Weights of a small GPT-style language model, trained from scratch on English Wikipedia: a variant of SOAP for these matrices.
Each number is 128 + 32 x the weight over its row's rms, rounded and kept within 0 to 255. Layers, rows and columns count from 0. Numbers have three digits each. The size before them is the row's rms in percent of the matrix's.

# v: layer 21 attention value, 384x384, rms 0.0497, rows 95-127, columns 0-191
# o: layer 21 attention output (transposed), 384x384, rms 0.0619, rows 95-127, columns 0-191
# q: layer 21 attention query, 384x384, rms 0.0429, rows 128-130, columns 0-191
# k: layer 21 attention key, 384x384, rms 0.0442, rows 128-130, columns 0-191
v95 109:091107084143134162128107095150115185152174115114101068142100176141101175114135096109174127175166153139101160101147107145123133156153139187164122123116110115181107150105052152116078108127135094127126088112136145155152123103185083139155159158125137222082122088114107219113108154073109064136140131088117118108128155138105093093139161120094123096135170135105038154074090201128094126154123096155138164107149123196136080129152175165125118080114114123136143125132130132082104183134134113099167181166137142138157144146072125158143162119137130161091140127110143124104096195154114136165
o95 110:148126137197082083141159109157122143165137156125130170102132165146097090133094069113143193150145114139154157152137099182105126072129112085109120090047117130185179143121158122129096131133109117147160108212112168124213151144140121141124144171113115142151177111106174157075113111178076095107113133175148111100123116132106145152120077151156176134169126149097100131113152106170154107091144107150121184119142114090088129077100093162125130175101135155101150119154148103125120114121061156162177157106154181120203117127070111132124086168132179083160145118157086129134179141136083062072
v96 104:114165150158083115110127138083106083140104112129120159122196047104165092127134101168115194087080138117113127098113131066134128095051111150110104135123106125122133178134129182122191080135089123173148070138131126080135076084157160089154140144110097147120081126137078106158102098078148155112091145177147091108141151119127164137140157057122092131077195156157104152094158124103156135125066118138123156091148092121122118119085153162172128096122138123135184149108111104181081093128079108112151089066069183122120119173102128149132155143117163174115187119067135139126131079158187087090
o96 104:100137103189143156189134156100144078054130091101089130096126105129122096103130144069137139140103137164189128110165150098121086134083135129139085119134108151091184183169108131121097158090118125134163101124155104181134154083113135154149107114177161102183087122118090120208126119153138134091140134157089155175153111150149138173126147154151093112145163132115149096224064081074146123152106130094170137147117148114132081139143099159068124142139155174143103116121097119125136179113087133120152158088114119145107107121156156126145186075110180096099110224092115084174142144184129150147
v97 105:128183146121098084155096092171158109066120106101199068082147149130123134142188112134188181102185157100125112179130136103159166067172179103097123136099130133070148153145143108125106124155119106149147118060112142113145115154122119161193115121147116105140109135122089150120097092151153075182148123134100123095083134173135098160174141113165137130142157114127117166193082135149131150144140063086104074133155135119222124161110107120136112152103108138085109167116145103087078124076176170138138110076165122173126141126145102122054093095071078145153059122145118198096085132140132109087
o97 108:162128088151119135104160106088132144089179150142145112224115140134117174117144102139098146109149135155116113214184087126149106134144114121116146117082135052151109088147156142115072146133065176155143191127131152094085163138194138180126156152167126106175135104125171107135134105103069122135194121099121086137106143104052114134119090080214122147109074185111151134139134143227149159111096093140189149103135152180139157124178167154108160124110167098144140116129143164108146124067108134143096195155175111201146157092174156095111117105191180119115145170155126089099102149166115178118
v98 099:225107076155136144107049129102121142125155078137109154117150235124114146186144119071114106139087110158119104084188124073094122103185128150119167140152141123145118121103166140108144169127109106136108103137119184092144096100103116141101103159097111134163112146196121121133140111149128124141157086154116133179107138162099159162084127095156119045074156122178121123133146095115084128157104151153217077117090190099162173151122086140148140092121098145117131110143114181117157063111112124162098129178114106148216179161159098143170160125115124170086138124102177066044170127083142119110
o98 099:129119093154134109093167151133104134142102105149091118145164114145146081136164108137111139112136150101126092132088143134153153097092128164122086088123144107082161088141155100125142072111126128118118161203102173121129061110171187088189124142142105101147039169128104171067154151144160095125074184087145174123078102168154106091095037106135120118133128092106092153115110126146134157128108171109150116146153091064090174125120139152075115096113098159134116093131131120101105100148164091143148157110119081137140102139146117147163137122130145064107135162092132174142138120163132081081
v99 106:138080056157126110126162071151101111131162122143053118100044141096162116150153105146139081090133136132132130106083150099068123137094110174133143143144157088146148166078113128137184169109093076125097096140135093117138174144162152122181104076161110188133095124100148145109121159129117087106175077139119114086134115169118105139076135149145199119122197097130094123110186197110125174136115112122169125160104116092124071155122144124144170164116159114158102086107115107156180120160133100093130110109134131204137078115158146143083155077105117140131155136124166124174215093115160149114
o99 107:169133128112130124175143081186137137155234076141080120112093113154134116122119129129123101085129094137127120104123117105151138134147095120138089177149126138166132106134134091184135201112090084130143154096085125165116069115138150210181124145129076172201137091106116211176126121133122117136096161133131152151148099104130145070178090126100160112116114080113142152115121085136149089193082082131059160112148132098117153108167133130121135085126093136127099112171096146134144136120076079132155138067128137141136107144111122118175142136108112185101117097171068120134209127104088120221
v100 104:150127100150079110123131120147112125109083114204187090116151130103175113075116071139123174109087176156150137177156131113076159166157140145102128114144134090117171182188198096157091115138087121059102182128112127111140122107119183150096177171112130154117131127156118113108095141154106100104113103158147155153114127102122139122084131180118146127162146133174165152106114143196094098112145192254167106156120099132134124148139129093151114100160112100151090052169160089097175116110099131107176109129155098181200122105131125138077142161134105130121194178104178071171150180135164109078
o100 106:108131150160156118139101147078144154103198120143147127149121126167165111153082146147128126124129067098143105107091125078136144150097080140178150141139131119145160133119107162105160168119130071132197088167062181137150116094136123065077086106195091124128109119132101132128095159100193128139148133087165116116173128142157105104102178163098058080109138108105122188108153111100170115154141101126156139173149101123066158159120123073160145107183114079120133112131137106196114182092199079129119076220139136101144083113068172067111162169104103061095093115160072133160145087100185105115
v101 112:144125123142157102128088187193052157148083088103125113092154086051112122127135132152059126149121092102130109167103207110174063120107118085099149128118100184149091163144169109147081169113133104157194124143128156166136109149103129109139107127108147135109102101137059064145109111135189087146094101099077127137114171110164079119140146115132124200126073164119125152176121168169127159140148166182099124160104013090141047142123147111113097096154135139126111107120096125153070132169128143168102111126155148140103104132132097104128139169118118115143134102099117131122129066165120144141
o101 111:133133141109142131161177157047140135135167107161199149127091149128111154126161171079097147129202135160197156161092168085121166163110198137141104114082089127115163098122151096128164078118156196094158133111146144134121143149163116069098121088146103139204171136125132117163108167111167125125122166100167137159159122156109113136149127145175132108108123082108045176097127173209172096159159083125130112100149089148144139155168131133084172176145154135101120116199080158122070142095127124135110101044098164075132101137138106128145152104108133090120171089141171114109103100091111144136
v102 102:136099133132121133092144098173138124141181179104147154126161102098180106089124133141096183123153134093126126129130120173103102133146112160151061215132127160137133136086194104087141138136176075160128191120140134120068134151083129107107139161121202121081075133126170082126142140096123151132168136116161136086121164103192133181085110131130114147113133144163098148109139143178108147107141140159158133074128090110147103163100022135130127108130142167094132185098168168105157186128102081056130098139100148099189144138056123183153094106145093090123165146138096074188065132106118178081
o102 103:144137172125143150137112108125124149095101178165108107226064119176143143134104129146097112192100123158086111132082158117114108099183159135143085175140143152158146142141090146146127180129184108059086120138170151134127147132161114203101092110133122153155113128128124159093076102165151142095130117116114122212112090142136088148116123134099107104117105108165151146115046082159112151131085137132102147152117143101111098144106058121136154090184144126153187151122089169224207130125093131121115135143111056094140192092112135084159166074098154148184124161094108101114110116077118200138
v103 102:142112101122155142145119113154150110104173147136092128111146140068110047106127090097154176099115119150121156141135156159102173079087147135151138118090159081146144094146218137155146058082127083109159099170153185087097123136142174104101110151107081192142098107101116135115123144171158115088120091157090093136173100131167138062111091071125150105151098190171123107125135160146101162160092106108084146156124134080093149161116187129093183103081068117085131162135179084094142164110121099164137169154128126069111122117073090136073063081079067178145098129152119108175155147149190123127
o103 105:126139103111166092114106092158084115139129169135074150148095081143142149147140112087132162117133117106119108128124112150103131119123112140133111053121214114124062107153197168159173147172066144135158105143139136088189156112160092210069178178102168114175194102139145117169118160106118106139080140111116133119131136183168133109122165103147174224100130141138125183138133089139084162065143116136147128136150119111170091132095176142102104133128133152155135121124109177132190138140167104143124126097062146134120141155161164146117128086129164134101144137124127126106113168122139119128
v104 100:088160110115149146088160121100183146120160128148113125123177104147111098172088066112142125095054118146149140144092090127185162090144069109152095165151172169136140078087187145155129110113108124138126075155102158173114117097125120165135111174127206124163136124136138072089177055109110154121170092082143135116153129132094144133096122124113116125154145127159163180132077142123151103123117075122181114138117164127108201097131121102122129115117077153082113129117125181151110207129094129081084113161130148196150106078117171153163118131151111079116123089120091186165150126136126144105
o104 101:095085155147107110170142147102188171154125088147142102098135176094157136102101192134126116139175093161130124116124081123144200139123126155089066133161135073150116120109086158101127142171107079179133067099107139119099129079112094108092117093112188144152091132051154162126116122130094121160222073143103087144137092097112087186029072145153097166171084127108133182132102185150130161122109145145131192158105112158154120106095122139164105030187145139133149117100122166121144165164143134107138148116177169177101133182108124108070119129135133103168188078064100097183147126106107119099
v105 102:165127101188149126103093117134118063125060091133095109076136106160101117146159103114110119149151086156117120127132126086102178139183106128066173117136130151142119108115172111091130094161137199099093092124136126155091153061126124129124141147174109176152215122133072158148119182089123122146138182147167169111129130100082132111160086082075124102082100065100165159123125134131199137081097090161047083138086187143124207181123195149150136109081117123159073133127103121129115216097161125099137118119162163089099140087029169115153138091111138115107098096089124162139116132116085125110
o105 101:153076077116071111150174092134117120149115192157131153104114202130162138055086155069177187113130109109146100161078123203127100146082142112061099115135129099133088128151106071156105098149156160124090079077107104119115155121131113184040138193097112128148131105116144127126192088077184151170114158153133059115102063104165161122070119116139080122147100109093075098151170090188159150150139104206130068121085115143129131105139182055145133136101159142091146046148150131123094135158179168155118152104097146106141121161143166127179136112172098100133094075150143078115162117173144122144
v106 105:085160132108091136153128127153182122072119128092112152135167153087101144198112049159091089107114180119123103130095140094109131078102100148123172146162153127141111147150130085127136091074179109171113096104137168098158159109154136061088156184143182135156142122064110140161117180163102175156157143149110114134132104112127068134130119116208067144149107113106158124132100089101159156153106151137138113186137117139135109093106124032212109076158163128114136172147148090104139111167183179106129130112122152131126167099089099181128119143086152087136117106198140151099183086048095175152
o106 108:133181128085101127148158074139080113192091125161154146159096147155131126125148119182079165146126084157109148165154137075155106069126106113125119122044118109108087190094149099114091086136112112125162180057138131140130124136128136154126063175162147158157120120153181152088121061167127140096182136153121090162178128133157088125128136121163109101121121098139127179069182161177149130093105075124086130087140182144125116122165128142149124076145084093089078103095184112144145036121115108163138164141165168141115108116102155160046136051162085111117216161051153150094123106181151128161
v107 107:153119141111119081084175104176159093174075114092139097130184116158104154119120155144151105177147119105114155162101151079133141097079143100144109148108113095118151076141173107066062119144129137115168099138155134172115127119154162165139136065066179186138189164091146111102120202100114132118162170122153165125125150084085179126128077160081143096156159062138132116099115121106107074146151158173160143168179152118089178149178099149165101149094164148072141125099110101126100121123137132137098165131134157115118096161111090125175090137143087187125133093119152150144155102161172217142
o107 107:161170186149198087176131077087225171124127144153072106152165128171110159093096111094095159168130087150112157165102143148133167120129166136127137153181173125174118136087151146102103115105170128111115106211128147096169159124099120167118116114142169160142121147113120136138157152149174151063127128131186193213088083119183152135149169092151091106097155112118154080117122093141147101112100131185088100142156124152180148167121112104097108113124147176106114110190140080164108149159150173137135099131171160143104118102107082091106098113103123126151157066096088127159117147129165156150
v108 103:164192128103115079129191066124123134193135130061149122119150119149138128100141150103119125176128103163151154136078092100185112167119147100114104103136141145103117191172137169139100149150115196121160099139149187137132123080066099107128136141137100131133108175111135110085125145055068111202080119118168119175104161091090152111162128168122112101164096099173139051116156136099120138096146126108131142125121158130184174140183183076118075178058092093077112124095182148185078116119102184105114187180205117120183127088135154147116151159102117165100190125152111146104113143143101151121
o108 103:140165067160110136171122058128092158149114161061105099125117167137145128106179136121123132139099118123183152104122146190116145104110144103081115166095138118176167076136070201105158090183140106150088094068112183141064088105116104113163048131124173095136140122109116152081178175123084152114160112087118135137122150145087101121139137182126066126099094151149127076131162172077127138134097092177177124168088091098171178097141143090138086119205164126098096120108107086121099110157166152134149106144100124100073126101156078174142137179124157126072133167141120124110166130142072110126
v109 104:127110161085150153122112099158161153120099120114079133173098068116102087131143148092171049100152078170186190096148112158158082181086093191063175113098067162164095183130121198133094131161122087165133185173065141124118102167132117098131137089074123132128068131132073088118101144155189128106106149197082142053107194111105111119150135169149183135149146128113129119123076159147169157117141143097144138109103135161130121136066119130161108150082184091128175175147118187084165183138085105094188100103120083158114176147166170142104149062130118156119135173149108111110092070152124162104
o109 101:123175134146156188099145125158096162128112143200160128113159105096162108125089081123101108102137116136136117111089111108152143103149132107176086137108114149124159148112094077161139138132135146122068158092103135125167145124163072103153156118084076124174129102132115091117092172129095136121141113161120110079148112083077096145223147091190095178130171145172106096112128121136146100083112143147121143139138097085123126184178115132145147202187138166164099140069094132110162102149089063140107094193118125115104104053137165060119140096084079147112141044111131090142128121144125144135
v110 107:143154181156161129100155123172137175076117107131092189124121070153067117124094100137084140080118155161070131185141101175110154079111121146141113238120141132165085115130086133115095149139166060123116143089093166060100099123133173127137129153068110171130198120146125154142152161112122095111171148206133123098112131125153080173162159162151131120119123105163040109140185111092134144075172089150106062147103193115155109121101160136125135170150147144150159080109145117096148151084131120160205155162134113133171160106127101089166145161109136077105125156130122162156064152147128150116
o110 107:158202135150131082150164173124102148095085114100170188144107157127109125123110127136029122094123202128133147124133123139120143128079162061176173138111060173147188092098125152141127133085159140052076110162094105133166068120113098115085178140140167129083119127077124071124114123141112126096109061176070090088118096139182147138151160063076141140148120139146118184086152108109103196124139131142132118141140149108107160148150146146098135102183178144137113096125136065118113103136181128086113121167166200127122115102149155120158154101086180140118128144152171095171173124079086129121
v111 107:150062125160086124144166114119150147049097122146098143143146142103074143127104110163188072121145134117132146147156093110095118119095092148119082158094130174136156147115129143166135076141134097123021112117161093106142168168098112145096138084069180107135095166110180150175068194119149184153137150133146111128105152092148110097120141119127145205083125090077141154073145182139169177084152148145153183118141109142168079113185101141147136117145118147165140184173119143205085166091133095152139102147131166074106105116183163194124113106146121157104128083100183123185156170137074096121
o111 108:142106134112078117090140155155104120111153145134124154191125180180096078118102154130120127146132103147129112183177170138142078118105138159109116143121108123093142135144123094114118144141106120133175142098155109176092107213156173113093102127127149106098124099102206139176140101214142100037127090192085131100176162170113237198109163106133144178137160168144150128097142118098077085152146109114115161142139191135072162097162126138158083077122150151094063104092145170147173132140029143131101098143170121161156146102119156155103162197128127099130071087137116109099151190125140159086
v112 103:118167147184113123135117184051151113134183094127177168063043121129126123177115126100180121155143172132128152072170121115203144103109081155096126040036122120124149141118149064099103126141119116084147116149126138133096165099163163144121141158116062171090138133184158101088136145163129143166127158154130127146098162126101115150133051157131183166111093190023086118113144091064113117151158148079133127150172126151083072152170124067154099109073127095116094113075122119103135149208093129096130085094153132138129120098126083099099108153123138093081142100103189056103118087077134150119
o112 103:118086074148180100150129114136141122112079106178126125129164154072158120143142179118119120112159144072142076152147090109154130122128120135096185066159102141126106151109158113188119092130120057143121106105100102142066127166143084117065082134045094080153088156145120106160108099134116119095114141127149109176178075109180107192180127128097101078081093133102133166178119163192080181104117147090110122106129074066103216185134097093095102120118175122112065125097119110137128198116109158134175152121138108212080111146100159170137117135112104123052071118126096183111122162118164165128
v113 103:116109139131117116139153124100136072113080134124163133106104157149026094134128132079138181161067170221156124147131050179067151127151160099094120074151172104151105098114109135169110095089141124126136134189154130123117130170153143121129114193082102074106143144109193148148095171176152161063127095171113139111082120107108105142112110124109115162053067101084161100156139053155076114092149091091106111172121135131121123133154151182169119100124126149181133166157123160169148146130129121113121151084108117115077150076121102087085116104131101071085120138131137129093124102153152139196
o113 104:140107086121138142139155111162089105139105165144157124104170119170149124106124142104081150144130124097130071108142149105094140140108126134160168109158193145138157162187215208111139165100136138133148168169131096127126106129104094076091167151055057099124153124138110116127189122116137108122143119116125107111104152099198104171139179137139108116076137152174115133141191246063105178143133139105115200121182194142121167111172146097133208143137089125134104137225129124141130108123124119129103107145153139191148148072090117135140080106137133125122090134141110120126102168154106131070
v114 097:147109156106117127142135105079132155155124127162188128116158188097183127175071098150169159123141132173085094168113157187166147123141141114168113135120136137095174058148159103112164128161146132082132123051090112110193137101102134148175156100097097173212129155168111049102134135089139160117119127134131127099162163093163089145143117134163051168047145070127184108118125137105113105178094152171124105147170114103093123168114142105143086074162140091150165092112133194176095134106145108143092139101135096118166099154140162130147108094115113099116136105109153156163173114192094113114
o114 098:121121138104152147133112114103121169137131113129141085141041078118127134132132179090143128114124088169115122161116124131143158103120102138109123178112143094111138155165057117129146127085169092164133137108092177105196110120153088137098109154155175188078121151115186133134146083183171178100153162125141131123131145119118096195139096168165127104107138099186090099131102196157155096148096084141119116112180212192145155111087081156140127042097144232211179114095135092129137146115070196107074094135159116178097120130149174105088110118138128139144127121125068126193123058158178090101
v115 099:078173162161122135106120131157180130153102091121121159078051182168091122124130139101132067134062137112085159128146121192129096189093149075169065128147091095127151096134068132096120119107088129139166076085096118137092131059142114156143134196117128192121140156133148136153097185134100077075147174078114116194167123179095115120131097190139146104101129168126140059138109118125100132119148106138127144132167107132129108094090111156155147138104126083131172149175086133156123190166096118133149076092147173154103101164155121074132106135145139085090119121058141162166095132123189124110
o115 100:142111121188072167173145120138143145155099097132117132110153137125128132134150117125128111160095137165134149085149082141096124141114137110106116178083057110130113124137149121139140115139091060152100099088144097148111142079038144114126155154120087159110069100123153205162112126117090069187135067145071146104093117087205144117113093122152104109091120217186162144071161088113133136114191124185150141130131141095134133183156134092161146132076143113166089195134166125150129119154137087143173156142133105134147167101098112097091099136121150131107104153163093129191090167117147100088
v116 099:180113136134167160096133111115135137157118126128110142171143118147153128086161202132132114109211173138045149150172151113133120157116129110138092114107175116114093113154151125174135123108105160142131081194129123127105172095151103103108132077073052066076106112101175137096111145097168140129161096174171119174103143123117098087172118155121117121127136162193078127162159127129124147153126130152127147092144091106089141152135084132166112178173096140110128158063095136201075105121118053087120107101119085129158108157109132112104125135110147138172135110179122104118123094170192140050
o116 099:135109108153112127061073149087080107115132063087124110138077127213128099102186096134104079144096185091120100101101146152114102098180109169161106158130128109123103108147099164214106147152153104171118184109136116131155103152119100118134166163111130095140071135146169153148123123114142107154085171104177165120175145144164141163175115089137080192117172156132118106088087128096128101170143131089142173150139088125188102149089105106083187089113096059163129173099127156129087124112148132068123118089136112102137061113103173150162116158130087167150176155168143112153169141131161168144
v117 100:152126146175099103108119119155159059111066086086097150114169176139079115115073115141066155117139097181119112150141135168108158105220123161141086128141118095092138118102092091114109168067187112116130170094155103179141157134088220156122105190095168101079184101145057076128145154166132180168198091100117143147148170144164138083203087088137087114168164117155107159158126137093079189143185091111115138098119098149078125158122097147142184149141122101099147168086120070140105167132099089096126146078149067132183127129201077141139173146089086129120147207177139091135093108094150117113
o117 099:120126145162127094136167154134080135070157134124184060124134100117125154171091076102116150180120093160135144132162109085140124116172132108101027091115101059117146165097158131107159100083141165068183145174138133095139072163134138137131168246096144160146124104075133116155103118098134105151151181099143122150103090081109147111091165092077111110082070114158081138103149147158134125131172120115159133158097149133121165109152154194118128129150155140157115120142112068127151152113147181140091147143104126136121123147097135184132112072130086145183106144101091167152122129143133183153
v118 100:132105105203073095112111085106126145158088110136133093154115141150204144182070134133122123115115145067111124134138091102164112091109141135146111134131126118096144105148107160114142183157087139176103120149138203150164075180140098120101118108121085205105083153169144140095112095101128144106111114093126151099132114079106160148111134146164130149160098085128126142183105178105121098157053171148167077131195102148059077152170165164128132147129105134094113149125167117092124048031125119113133158120113103062165119115155142034164165124107150141121108110107121140126085117125116207147
o118 103:165117101159150123138101135108123235142104155136189103164116065152143161114094112116139132126103134161094148095130108146097075128147181211149163117135099150150124095124137146145156030141080131144152160181190150170128123140101110093110111107154180173100169138156108166116124194137155116176097139137203138115159123100110146091132091115098161090110113114125141126173103122189111064106092163110092143090100139118133115189045163133202132152168111133144181127159150118120111138149114143169127109141163158168131125111095143174121116179117170122192080147104130115114148120154158108078
v119 103:093082092147125125107098107113107188131070115076130153155155147107122132126116200146120105088091188117137171182100199175108198153178177109114114118195102120124123130178185101122123130055067133029055029161145155096164144158089140136117134161143094146174190136113133128136136104135147108111152109157099143118102105120112091108100127170167092063127140167182084143134059137129158133121144156157106149144129106153151114135101164119111176126127179153160113119147127156143114126179147127151139128165099108049104122180135159135136094122120165131128147116082134086088112131216141129177
o119 106:153095117103098148125146072094166100187153165103134137115148114176126092114141099085148155106128147141118150139153120179067137130161112140142129171084102090071098121136145115153136178097093122115120107114150105075143140180105103178073049126169131135164077108124068126125064161110145049108093134132121186101086166198140168115197149107130107169136123077117155097051102129093154162113127132120156117133151103118106119143101146185154089144138174130122170105108121093145158103098122165151062117134081112105193055138116103143143124095122089052107095106087108163137077156106192137156
v120 096:161175111163109207163174157090122109178119161133089136041122085194077088139101120127186159126190094133170158135145172150114196064181118111134138121133157151153105116142167062161140083121160089172078113076125135123112148090127109104111152140072056137155152138123150123141136094098109149089162191078130160136132084105172092079122100167096118142166193116167164057192133190149125114170204124110158144146114150105111135181096083120127104139127128133110095140141187145110108106139137122104114138075088166180147132120124134140124152102118088150112206152103133164123186102147136143158
o120 099:144066110080175097164170144193089154142187148097098151118138114177144087117122120139066123133108101193069152128142137063153154105137177134106077144133144070136146119127161188141092081176113130144148071116115126099102123173174143146067142083100135143132170148111146145174186065192128123078063156109111154103125098102148096128110136118151121163187174114163133123109172138162173072107134167103165063166130105158141203097119108137085150113080137093104169157177119124131160146172157116156096173136128132123084179166089116109152117130139121076123102105033131125112119115174167120151
v121 106:130131143130101147146118079120120121131077116144137171195143111155154177113106120119134119136108147134142145017103168143125151139146215133106101156089135148083149053135153143032078135176085123117106158139173141176127112100134097113126114112107096096129147097108040130120188082114077132129112085113160111090157156086150149108114121122136213116122100074148086164153110136136151104123171102125174163082132084176118165102132143129126149146170157160121161121111183175136135169129107149117176139162151163087163085104134152086135155113166096137144122089126119132171065140138129139067
o121 107:151076152169093102169106153145155186138083129112153111172138152118107132163135082181127112145095145071143137102079113177166135169108207152095152149109134126109112165067174115122136109193109165092107155185161168071123063153186113127137131159111118127106142160139118159160193091144100189177168117084168107127055133097120109113164144152095150097185161109133155103109128097140123116124101162148093151163071122175081152127069086128209103145145144153108168129071158087079108130129145112161150165109127125082094128042156102142138145086163126101144160137168112079130072127122156111103
v122 108:175078115155046072147090110068173120130088121123178113208142180141103087127105072079148159140154123147103145119120152101171185097109163112080127166129132119064117073167161179053128161138160150068075146131183149086096110189162151107166091097085195102170134137140084105165131106117132105104140122124115091119165151145187136168141126104099135169165169066131137107072114128106138152158112123185151171100145138148163147169098162167122177078122111131117105178095127113109143162188129144083102126096144130190155099089132148100138129117135117098085130148155154094095143098088133139117
o122 113:110135116143114170158105163139097150197093157141169153129128145137106069168067158141152149184137123168109146118127167135164137118132083129088066080130187160145139143146117136133099115132114126093145094098149090160114167142119119124142101117131177129132166171101125127155120071169209124161180162119128143136128134102154105146115115130101125107187118108120121158126157124147057114162178131136111132167058151122125118171146158136198102182105135164158140090144177120174121138092138124068106115108160096151151182114161130138132139138147110092159100164197152152149113122203164134089
v123 109:189129111062112120107114121112139034156133124173118129161184112186108102118108148181200180114159151091163111087128137150154144097141168117107095033144105139131116123122096088108153133106134156116143122110119162103121107187194103037116120114089097130119117116154110175117134128107204129076127188154118150101092174137096178146132115102150150102148112061062096102099117056124153107154165161098143159163147152166152084155119139083073121178143150119110167126138121123051114130162143107174136153166115061177137081089088147120144096088178140118114161136152124114158137149142130135082
o123 108:202092119147151115135175164110100106137145104140095118136137142127162119125171135185133127158146188098102131156157075156175115115176164123134153081056153153180143161100082146179141175128105168124071160193165150101138217212151085123156153124122157124115093092126188110071119131103141158132113149067161098137160122134127124153108128149131105167118125141132103091111152114162149130114074152133151108100129161097106137079150131157166136158124139214150121141126127070146133072129138125123147134167158138173080119045183133137139133160146130088107128128151123113158134129166135135129
v124 106:129091156086050080116124142131087127084163122161108116137125166150140144116159141164118137109149123139145134103123141088105154109140103089155127050107102159120219098113155208140199121156146146135108154144085131117184112158148191139159077095141191138110127167121173127147165179145080086145126100111128146151098111083139150061134111057127090179141116148050160117147112125098136118136138118110092167159124162133112139159100130152148089120131169132172131103108119148110118103167107163091128148134123106131092145205088183041169148057089096163143144122096095101183096143149079126066
o124 111:120075117116137086155129138099111173100161125102103140100146162097078197130096100141111098135100155113122081127153140160125133118115063094091096164053075163121095128143107145143103146159118154129093181150201171129097103110043110153113081108072137093155132111194111106106161139117131169058160168086146198143126115100128172114087183172132122115132177075136140114136150101165066084106157077119153140124095115119141086155096135123155127070145101100159095095085137137148168103134119137184114121133129113110126079069145119073138100118101139152125124169178087140083170138134117148112
v125 104:123137186125122152107113116154110062111084073124171177116035108157087071118116147112153112127073113108110102140123128141119138110126140189141189138148135124080121110149069149132161158165139166122100159101100166117153081104115091101123138132121126099192152161135132066132137096124072140172191101115123147202155163065123073130160149125158142158140105098094152112067131119150117105083161197069122158118086149086167191119121134152089164104132108141098145069146172176135095126091139090095120113189129105183196110125136096127121075140088167136153125112110122135118149135130139111116
o125 104:108137090149118096101066130147134141172114027174087085146160135127150096053128105137147076090121113181155104196099102155129135091052144140099145131095103138140128099190157133102119115144095123087142132108154115127125119172092101119145083151121083142106134126115112164114163112156109127170142187119067163115148112083145135116157110146102141147122123131137069138106139135138160074158140123111156119125131113180122207164172106128099148104134096124130129116082157105102131150119136098130123152156108140148121130083145145157123139114113139091107171144146160089173157053128120119082
v126 108:089104127130139141101173134153114129117158103163143166127141175078119130133142147113119151173187103111177102136106161138101086154118106115128097138101137110128127124149127112141109141144183172120130107081108104157110101138118187137149119093148090078118126141055131130114186106100124133206107140125093184068099205208222074115104072183119029135147090086107150086058072133131090088133147191096130115106127127083173122153103146167105127135129092106111140160149118134106130054151156110157078116135131162085131133152142117120118156147067108087183162092158133165124065173133103139130
o126 109:139118144124114103157171079146070165158128103114140138131167143069079218119153111129149138126130165148136070117134120156132171138137157102113103111156110109136147108152141108109094155079167141077102119124154128075103072194087159155152095134152110105099138112145171171044124143081092101060133104171132144012107116150125084138091127141156121155114133122110154111133108136179115156115120146142196067130120088146177150114125100156039147122076129160164181173151102104123146099114160136137118083134151107098120135116191122162165161111134157133097120152148132181078124205097129145153
v127 107:130139103138170170112131087112124130117173125132111193147059163170220125100142115078111142148112162111079155134143093092112124145163141101157111140106157123124075194135114120134139177092149153159174115128163137091120130167121107130128124093180142158108133189064137129154088189143102073087091140115145091128175124191105109134130097183115151125082113109128145151186146183118117055153085208126083124141162122051041163121127140067138158108124135091133110112165161113120110083084160128161171191099149165120187111115204105115171087130085083100159170107141129106165120109157176144143
o127 111:178158101130108128107176140148127134144133133118091099129035126184137141156122116139107185093083133120136137159063151083144088148056118143162109159059168122139120119088112179129162136141080100132065180058178113165155104123167116139132104148216132150126102118166101087121086162095132116147123073127163125057128157074170145148122095100144170085148162115123126189115096129122141113172179043147082158112127145138158151160099131175099144082181148170178132178121148109145061077162085158174136121154104156195113175108071112081109147132158133156088069123159103167109132135104209109173
q128 095:053104111096122092130164082114167148129089123121031190139131131126145107131060132085153100109113174178137113121153180118163101164099103134087157105127125151121115127151086097117120089159144156098084119135145122116088165114148129167125131194095140079171117132101161112090086165147156167164151129154172116162149102167094127145081111122180166138129075133153103099154132120189069137076145123063144130151104152118077114131251056131122142123146135102134110137138140175100108138147109141081123164071160117101100117113106130179150195121171146127106089114108177147239104138130098167160
k128 097:117090161085142130153147110154175193149081147097098116186155084126195146182084150112123124117173133139129133116147161085122072135099112130067160141170117145113076124098129165110127067137088133132086213134119189078059168097134169151148142204104074129189137153099119124100126126157134097128188157132132110161117141142118140128145147115151125182094078158173131141141109090158118126122148086077093131129108132123113110101153114173119175157119133183201099093197100123085133122169149139149090169099123145123116096120165187120104155182139086132167136107138154113125169196164105142102
q129 093:120124117123123088126245118141184102178096138204233179075102110103160050151181152177090129153140120094150098113117187159127134139149135081085114136204104124155099138119138113134096082126132138131145113112068099128118134101152192123134115119089136157103112102124053071078145108102141092149137144135157189052074105050105106144152129107146079087036130104168058185151146099099155113170107171122122150169149117177137143096189123126149122095118084072107131162103167130156190132104056100107138166103090110140143149161149159157086151162121065131090151101099129097121155137140094159153
k129 092:162139106158115138117200188126185074141143106162119102188147088134163092100096159177107158101144110119144112141148151139088167081068083097083035104147102089106169118164149104047087146188123175101143124095149042126176141098137133145093093133150146144148138170111103104160149106146119108134122179081109113160115141152157124107052158111145151179108127084101146087181146103088116093163194095136138113167128142109123095094139109085142119100117057118129105099092184109116153148111110085126138100109131085104143174156124134166133148193127091116135131141115083079169128135117161183123
q130 098:175127082165122148141091102102100105123148163130170161105121158148156151124174111142129123133147104104178179158198121110165167094146104129127112075148163129052130137127196147161157142169077104120142104128161135117110131167184123110100156107073255165120112102078190119080160086156145135126169183112148064129192145119061171118142124118161077122158099118107178128118140132145183147081159135162123148143124086176102210141152062092147093158088167123109120148121160131147093164135108160126067137165135097121129112128129158139145147142129154142075113148131151164114136128137083154146
k130 095:119123089147091135147105077159131116175069185085171149151076093141164157099133134118111125086163145143140129189150124108146093085149161156120134116165139094114120089104117099133135121214115190161158106107113081097104178118130156117104105143190151129203135132175154084123139155134164072091061112055194078082134133160114168112133151146106157188134159104159099181128178075098141124120164135191075215133141129198116177142163092127095153149120137149091154125138113156147134121127103175164134169177153097180093122140136180114130106101112144143089090143077101227133136124048116118129